{
  "num_hidden_layers": 11,
  "hidden_size": 128,
  "num_attention_heads": 4,
  "num_key_value_heads": 4,
  "head_dim": 32,
  "intermediate_size": 512,
  "vocab_size": 1024,
  "hidden_act": "squared_relu",
  "norm": "layernorm",
  "norm_place": "mix",
  "norm_eps": 1e-05,
  "positions": "rope",
  "rope_theta": 122000.0,
  "rope_fraction": 0.5,
  "qk_norm": true,
  "attn_scale": 0.286,
  "bias": "none",
  "tie_word_embeddings": false,
  "parallel_block": false,
  "extras": ["local attention windows", "gated attention", "a norm on each head", "capped logits"],
  "init": "normal",
  "init_std_qkv": 0.0451,
  "init_std_o": 0.0,
  "init_std_up": 0.0451,
  "init_std_down": 0.0,
  "optimizer": "ademamix",
  "learning_rate": 0.000587,
  "lr_mult_o": 0.601,
  "beta1": 0.9,
  "lr_head": 0.00414,
  "warmup_steps": 468,
  "schedule": "wsd",
  "decay_fraction": 0.681,
  "decay_shape": "linear",
  "final_lr_fraction": 0.05,
  "batch_tokens": 8192,
  "max_seq_len": 1024,
  "doc_mask": true,
  "train_tokens": 92560000,
  "max_steps": 11299,
  "dataset": "wikipedia_en"
}
Each number is 200 + 20 x the weight over its row's rms, rounded and kept within 0 to 999. Layers, rows and columns count from 0. The size before them is the row's rms in percent of the matrix's.

# layer 8 MLP down, 128x512, rms 0.0841, rows 0-50, columns 320-383
106,194,205,196,195,246,199,167,157,218,184,200,171,202,234,210,178,260,204,207,207,187,205,247,199,190,193,190,215,197,196,181,160,224,175,245,212,175,228,182,212,203,192,180,189,177,177,190,166,195,188,208,229,207,178,186,191,203,194,169,231,172,195,190,171
102,202,215,235,204,181,206,205,174,161,226,202,194,225,202,200,206,199,197,174,166,169,198,213,205,239,217,194,185,166,209,193,176,162,205,224,175,217,184,213,204,230,170,195,229,221,197,185,172,213,177,213,169,192,189,176,189,194,173,235,223,200,202,210,182
105,176,250,182,244,170,218,200,227,195,192,227,170,183,183,212,181,186,189,173,204,175,209,188,176,204,218,175,223,221,238,220,201,170,173,179,189,189,191,184,167,216,207,196,205,204,202,194,195,199,188,195,192,222,215,178,219,245,177,232,195,196,191,186,217
108,205,221,188,207,227,223,204,189,176,200,190,215,209,192,172,211,197,197,217,189,202,222,195,209,175,180,185,196,178,205,230,199,208,190,180,181,199,175,163,206,188,209,220,217,182,224,180,225,159,210,202,196,161,169,181,221,202,209,181,179,199,178,211,196
096,206,165,223,151,240,207,180,190,187,206,202,224,195,154,196,177,208,179,209,202,181,189,186,195,186,206,182,195,203,177,211,223,222,198,217,187,204,203,156,210,240,169,180,172,172,190,208,220,181,201,175,216,174,181,214,212,182,211,178,202,190,203,197,219
092,184,214,183,180,216,207,210,221,193,216,211,174,202,200,212,205,213,182,181,222,213,191,213,175,198,225,230,157,200,233,216,197,216,228,175,222,185,199,171,201,190,222,217,224,216,211,181,216,213,215,177,205,221,196,198,199,188,191,242,221,184,237,213,199
096,185,205,190,160,183,212,224,210,221,233,214,217,185,213,213,196,218,209,207,230,226,181,194,221,215,189,197,234,215,203,194,181,186,177,204,215,198,196,202,146,200,209,193,202,229,217,207,196,189,227,222,153,168,196,227,224,173,202,194,181,181,162,202,229
099,193,202,223,169,162,225,189,201,193,233,193,205,190,212,182,206,191,175,207,189,200,203,173,203,217,205,192,185,205,178,190,180,185,202,161,203,176,207,212,179,228,186,206,206,181,188,209,239,188,196,203,205,186,190,168,212,210,186,229,191,197,170,216,207
117,220,194,202,209,216,200,215,164,171,176,197,202,215,195,223,208,223,193,183,174,174,215,199,193,217,203,216,222,203,219,203,160,213,189,197,205,207,231,194,198,195,174,167,193,193,208,215,211,198,205,202,205,231,204,202,187,243,176,229,214,214,209,197,201
099,176,174,190,210,170,220,211,188,219,167,176,179,191,196,226,242,192,162,211,193,214,186,206,182,235,231,181,163,179,180,171,213,238,195,196,210,203,212,175,197,199,177,206,187,200,186,181,186,204,198,190,207,198,157,188,199,190,207,163,212,190,183,183,169
110,193,190,192,204,195,184,208,207,200,168,191,183,213,247,216,175,224,181,231,197,235,203,212,209,203,167,185,192,197,170,191,189,177,207,156,213,158,165,173,192,199,188,194,218,229,187,242,145,222,185,179,195,241,208,178,205,206,167,192,228,175,195,227,185
108,192,243,176,216,178,160,206,208,204,198,192,198,180,175,217,195,190,173,222,188,180,197,179,168,194,187,185,241,202,209,181,210,198,215,205,206,186,198,179,170,206,204,171,218,196,207,230,227,188,190,203,203,242,137,197,201,204,217,166,159,215,174,151,186
098,212,187,165,225,201,208,209,213,182,218,206,240,200,185,201,230,181,216,189,187,195,217,234,260,241,178,182,192,195,216,187,229,236,200,202,208,243,208,190,208,235,186,204,213,221,191,221,212,154,231,188,176,187,189,231,233,165,222,176,184,192,155,192,185
094,192,199,186,236,196,205,202,229,212,183,203,219,203,207,202,192,230,216,221,243,225,201,230,196,200,186,210,198,221,212,186,201,199,194,212,216,218,241,219,186,199,221,212,152,193,154,199,185,207,197,179,189,231,196,158,207,223,232,196,205,199,197,197,172
102,186,210,196,179,211,241,176,196,213,203,194,187,188,209,220,228,186,219,210,226,197,160,181,214,224,213,187,206,203,213,203,171,213,216,190,202,229,168,242,235,198,220,221,191,181,192,205,222,188,230,192,215,222,210,157,254,187,178,194,199,187,198,179,190
098,188,201,177,208,177,223,203,219,176,222,229,172,228,258,187,190,182,215,208,202,205,212,215,182,196,218,195,186,188,218,198,211,191,210,167,213,211,189,216,191,179,194,161,217,196,202,221,159,159,193,186,191,200,172,195,191,192,196,183,210,196,191,192,191
104,199,213,187,194,169,172,187,202,201,228,200,185,209,198,202,197,224,205,199,182,194,191,233,182,243,186,179,202,199,190,206,203,173,231,225,194,212,190,199,185,205,202,221,244,181,201,203,205,193,225,224,202,145,200,201,235,229,181,198,214,208,202,177,210
112,187,185,237,219,211,195,148,162,226,229,194,206,164,206,214,212,166,214,253,159,185,191,188,184,223,187,204,211,204,214,220,175,190,236,179,199,188,194,217,200,192,188,242,166,226,187,206,231,228,171,209,237,206,195,181,210,193,193,187,172,217,239,187,218
097,199,185,195,210,204,241,219,205,164,164,204,199,197,206,174,230,221,225,220,220,232,192,241,230,188,210,203,158,192,192,221,221,187,193,227,179,208,189,208,199,199,225,224,179,238,211,190,208,218,177,236,198,201,191,219,211,196,209,195,183,234,216,231,202
108,212,169,191,182,200,249,176,189,196,196,201,220,193,235,177,185,174,193,211,197,197,194,184,233,162,170,221,180,178,223,199,220,169,211,187,201,203,196,218,242,198,208,231,188,182,200,202,183,172,185,201,231,239,174,191,173,187,240,188,221,175,225,179,201
096,206,213,181,201,189,167,189,187,197,198,217,207,174,238,226,182,217,191,166,178,177,238,156,219,181,146,204,195,217,167,225,225,234,200,230,181,190,224,192,223,212,191,205,198,210,178,192,228,217,198,213,209,215,221,229,185,218,246,189,195,186,226,172,225
102,196,164,245,241,186,180,218,178,252,185,223,229,167,195,215,186,217,229,209,230,236,217,190,218,208,221,235,191,164,207,204,191,154,181,166,152,209,188,234,206,219,196,197,155,177,193,199,224,230,200,167,217,222,221,207,115,220,162,229,213,190,198,167,214
098,220,215,235,198,179,190,212,238,212,220,202,198,209,178,231,240,193,197,216,233,207,179,202,200,181,207,194,196,190,194,198,175,206,232,209,197,226,194,193,174,202,244,188,198,227,179,194,185,203,213,221,208,189,198,183,188,205,228,212,209,153,237,178,211
097,208,237,206,201,155,212,222,215,152,180,207,193,201,187,197,206,164,200,203,168,187,217,171,160,211,227,205,151,220,212,186,213,193,212,175,155,153,230,191,208,230,197,196,204,186,201,205,198,197,214,216,197,202,198,173,240,237,170,230,206,209,178,253,170
097,197,212,148,221,220,210,180,194,208,197,178,205,178,209,208,207,181,215,167,185,233,222,183,160,181,203,196,239,186,166,217,255,173,199,214,186,203,184,157,202,218,186,167,201,209,164,200,178,195,185,188,199,167,176,237,248,218,203,216,221,202,199,195,172
095,196,187,200,206,194,193,194,184,247,196,193,208,206,288,209,192,201,168,213,188,217,196,191,234,192,223,203,224,180,195,175,199,207,219,211,213,219,209,221,177,184,188,205,203,186,198,168,234,170,216,211,198,180,197,238,186,227,208,191,182,197,198,211,203
101,205,217,197,197,179,210,217,176,194,158,206,214,205,211,169,214,231,202,228,211,213,190,211,186,224,209,211,157,227,174,222,208,185,168,215,222,202,209,224,202,188,186,198,201,199,245,181,206,182,228,163,213,198,205,205,178,194,183,157,255,190,200,198,188
103,144,210,205,214,222,192,184,174,202,183,205,195,248,185,226,180,235,202,190,203,182,186,166,185,202,216,178,226,170,204,205,185,155,192,179,213,203,183,231,188,196,197,181,169,182,204,185,156,205,238,168,173,189,205,202,167,183,192,187,205,177,212,186,195
090,202,206,207,219,218,191,193,215,166,209,203,264,223,186,206,216,202,220,207,229,225,181,178,173,170,189,254,188,205,215,215,223,181,197,201,191,200,241,199,211,192,196,182,205,202,190,194,200,219,165,228,204,171,210,185,173,200,190,194,188,226,228,226,199
090,184,235,207,163,221,188,176,215,188,199,203,183,199,222,223,200,172,173,179,229,196,187,191,220,189,253,206,195,183,192,228,211,231,234,172,176,220,210,184,253,211,193,195,227,196,198,189,208,179,207,199,235,186,194,204,197,216,234,229,210,177,203,191,211
094,209,208,202,189,187,188,189,195,252,224,212,230,180,208,209,210,201,207,202,210,202,184,227,221,235,194,216,195,149,176,231,225,234,205,207,180,194,214,205,201,211,208,229,205,211,192,212,214,170,212,228,203,196,235,189,211,214,229,215,226,197,188,220,204
099,182,182,208,181,228,172,193,205,185,232,231,190,206,216,173,213,201,189,199,206,231,210,197,236,179,199,198,219,232,202,201,211,201,206,208,197,176,228,189,197,209,191,176,201,216,165,243,200,210,175,226,198,189,191,223,198,181,192,218,216,208,196,231,208
100,187,204,189,144,238,198,193,200,202,175,201,202,184,264,186,169,192,229,183,192,209,174,234,184,214,173,182,215,215,209,197,227,192,198,206,223,205,186,187,183,220,178,203,206,193,218,247,220,202,195,222,206,215,222,210,187,204,184,189,186,216,201,176,188
100,175,196,193,246,196,214,210,191,221,208,194,185,218,207,215,184,225,189,192,203,186,177,186,186,181,195,174,199,221,210,235,196,228,159,189,279,210,206,213,194,213,183,194,210,193,192,205,198,194,223,252,196,243,230,243,211,222,221,200,187,196,193,178,174
092,179,192,188,190,221,210,215,237,223,183,181,179,175,217,178,196,177,187,187,173,241,191,214,197,204,239,194,198,215,194,207,204,193,191,232,201,188,210,189,245,201,190,208,205,213,191,194,203,206,206,233,195,206,208,179,212,174,204,232,212,229,204,182,221
091,227,241,207,173,196,188,213,191,225,219,219,149,183,205,180,169,204,204,199,186,192,223,181,223,173,153,196,193,210,205,196,206,186,145,184,206,186,241,198,214,158,213,187,187,182,250,205,153,214,196,214,189,197,170,179,211,208,198,195,176,193,209,208,179
103,211,210,173,224,227,156,211,209,188,193,184,205,202,192,178,203,188,196,222,168,181,187,188,193,220,173,202,173,220,187,158,239,210,195,220,158,166,225,205,176,198,166,183,158,204,223,153,188,149,189,213,192,201,189,198,213,214,207,184,219,194,219,207,165
098,235,229,199,247,177,179,209,181,210,202,224,227,186,223,205,195,192,194,198,204,197,205,175,220,179,227,219,182,187,195,216,215,213,203,211,200,165,151,208,183,197,206,184,247,214,148,207,217,209,202,205,212,172,190,181,231,201,185,205,207,207,237,185,199
104,191,232,190,216,227,201,178,179,240,171,192,160,226,212,190,218,214,221,229,152,151,201,165,184,173,186,170,214,189,191,204,187,209,177,176,206,157,193,186,190,200,222,188,171,186,203,205,226,212,195,216,216,235,209,191,163,222,169,173,183,190,211,211,206
097,188,200,221,248,204,213,179,192,205,190,233,157,215,207,185,163,194,200,180,200,184,225,208,192,213,221,192,237,177,206,230,195,198,221,217,172,162,244,191,185,205,204,211,213,174,200,174,185,200,209,217,199,230,200,185,206,183,190,194,191,249,231,201,169
094,215,205,234,157,208,221,222,190,221,241,201,178,194,172,194,208,173,236,223,201,169,220,243,186,178,197,199,174,194,183,208,181,192,197,180,231,185,201,215,224,206,185,174,203,188,179,199,230,200,221,183,181,221,198,183,197,206,207,183,215,185,204,222,184
097,224,199,254,255,244,217,199,152,153,214,198,211,199,161,164,200,180,212,173,174,193,211,206,198,223,197,225,207,204,202,192,192,217,220,218,218,198,201,190,200,188,216,228,206,204,181,161,195,197,199,219,197,189,240,203,198,213,212,198,182,220,207,183,216
095,226,190,205,192,215,205,184,203,160,217,206,210,181,189,225,201,214,190,231,173,201,176,178,242,232,188,226,174,188,177,223,202,203,204,215,182,168,193,195,187,200,209,227,205,201,189,142,221,186,213,211,183,200,180,208,207,175,223,186,193,223,207,198,191
093,211,190,230,192,206,187,203,209,196,224,187,180,197,182,182,214,245,212,185,202,186,196,204,198,166,208,185,229,191,206,205,180,179,216,154,201,219,174,214,215,220,211,203,186,193,228,216,194,195,218,190,191,195,218,210,197,180,191,207,187,205,196,212,175
108,177,229,207,191,187,176,171,153,164,184,204,217,191,208,194,159,183,218,219,207,185,211,192,177,232,200,201,194,192,210,226,176,190,199,188,214,223,170,193,194,226,207,194,229,186,186,196,204,185,194,207,228,205,195,190,259,223,206,212,219,220,212,218,235
096,191,160,217,199,218,158,198,206,198,198,199,186,177,214,210,197,211,212,206,213,209,194,206,196,226,200,250,177,188,223,183,198,224,199,179,257,229,186,217,220,193,225,250,181,232,155,229,182,143,199,219,232,209,196,182,206,188,197,183,162,197,215,220,178
096,204,213,219,224,182,165,214,211,172,190,208,167,194,218,187,171,203,188,179,215,176,179,182,190,209,191,184,236,197,203,201,199,190,194,213,146,153,165,212,215,196,193,183,214,215,212,186,213,231,222,225,226,220,160,188,237,198,162,187,188,201,210,199,216
109,216,216,207,163,188,189,167,194,180,205,168,181,214,190,212,155,214,239,205,179,173,207,223,221,188,199,217,155,186,181,195,213,189,150,209,168,186,184,200,203,226,221,205,232,196,221,187,241,219,213,198,211,196,155,220,200,205,208,189,204,202,213,208,176
099,211,216,205,209,197,206,227,209,209,214,207,229,200,224,209,207,236,185,204,187,209,176,188,209,213,202,174,179,195,194,212,206,204,203,227,202,195,214,228,198,172,195,212,189,167,214,210,219,184,201,198,184,223,201,183,198,189,216,215,261,224,194,224,185
119,223,201,201,199,202,180,222,202,215,196,200,203,181,172,187,217,229,193,173,194,220,198,171,206,189,172,195,219,199,198,211,213,214,149,198,181,183,205,207,201,205,188,205,199,193,194,233,181,192,161,201,231,218,225,216,164,216,211,186,213,155,214,189,230
101,255,175,202,198,219,219,180,177,206,225,228,201,214,178,209,186,216,249,165,190,181,224,211,187,206,158,242,198,236,191,220,203,218,203,206,174,201,221,204,170,148,211,211,190,228,173,213,185,212,215,173,211,207,198,197,195,186,225,167,188,198,168,189,224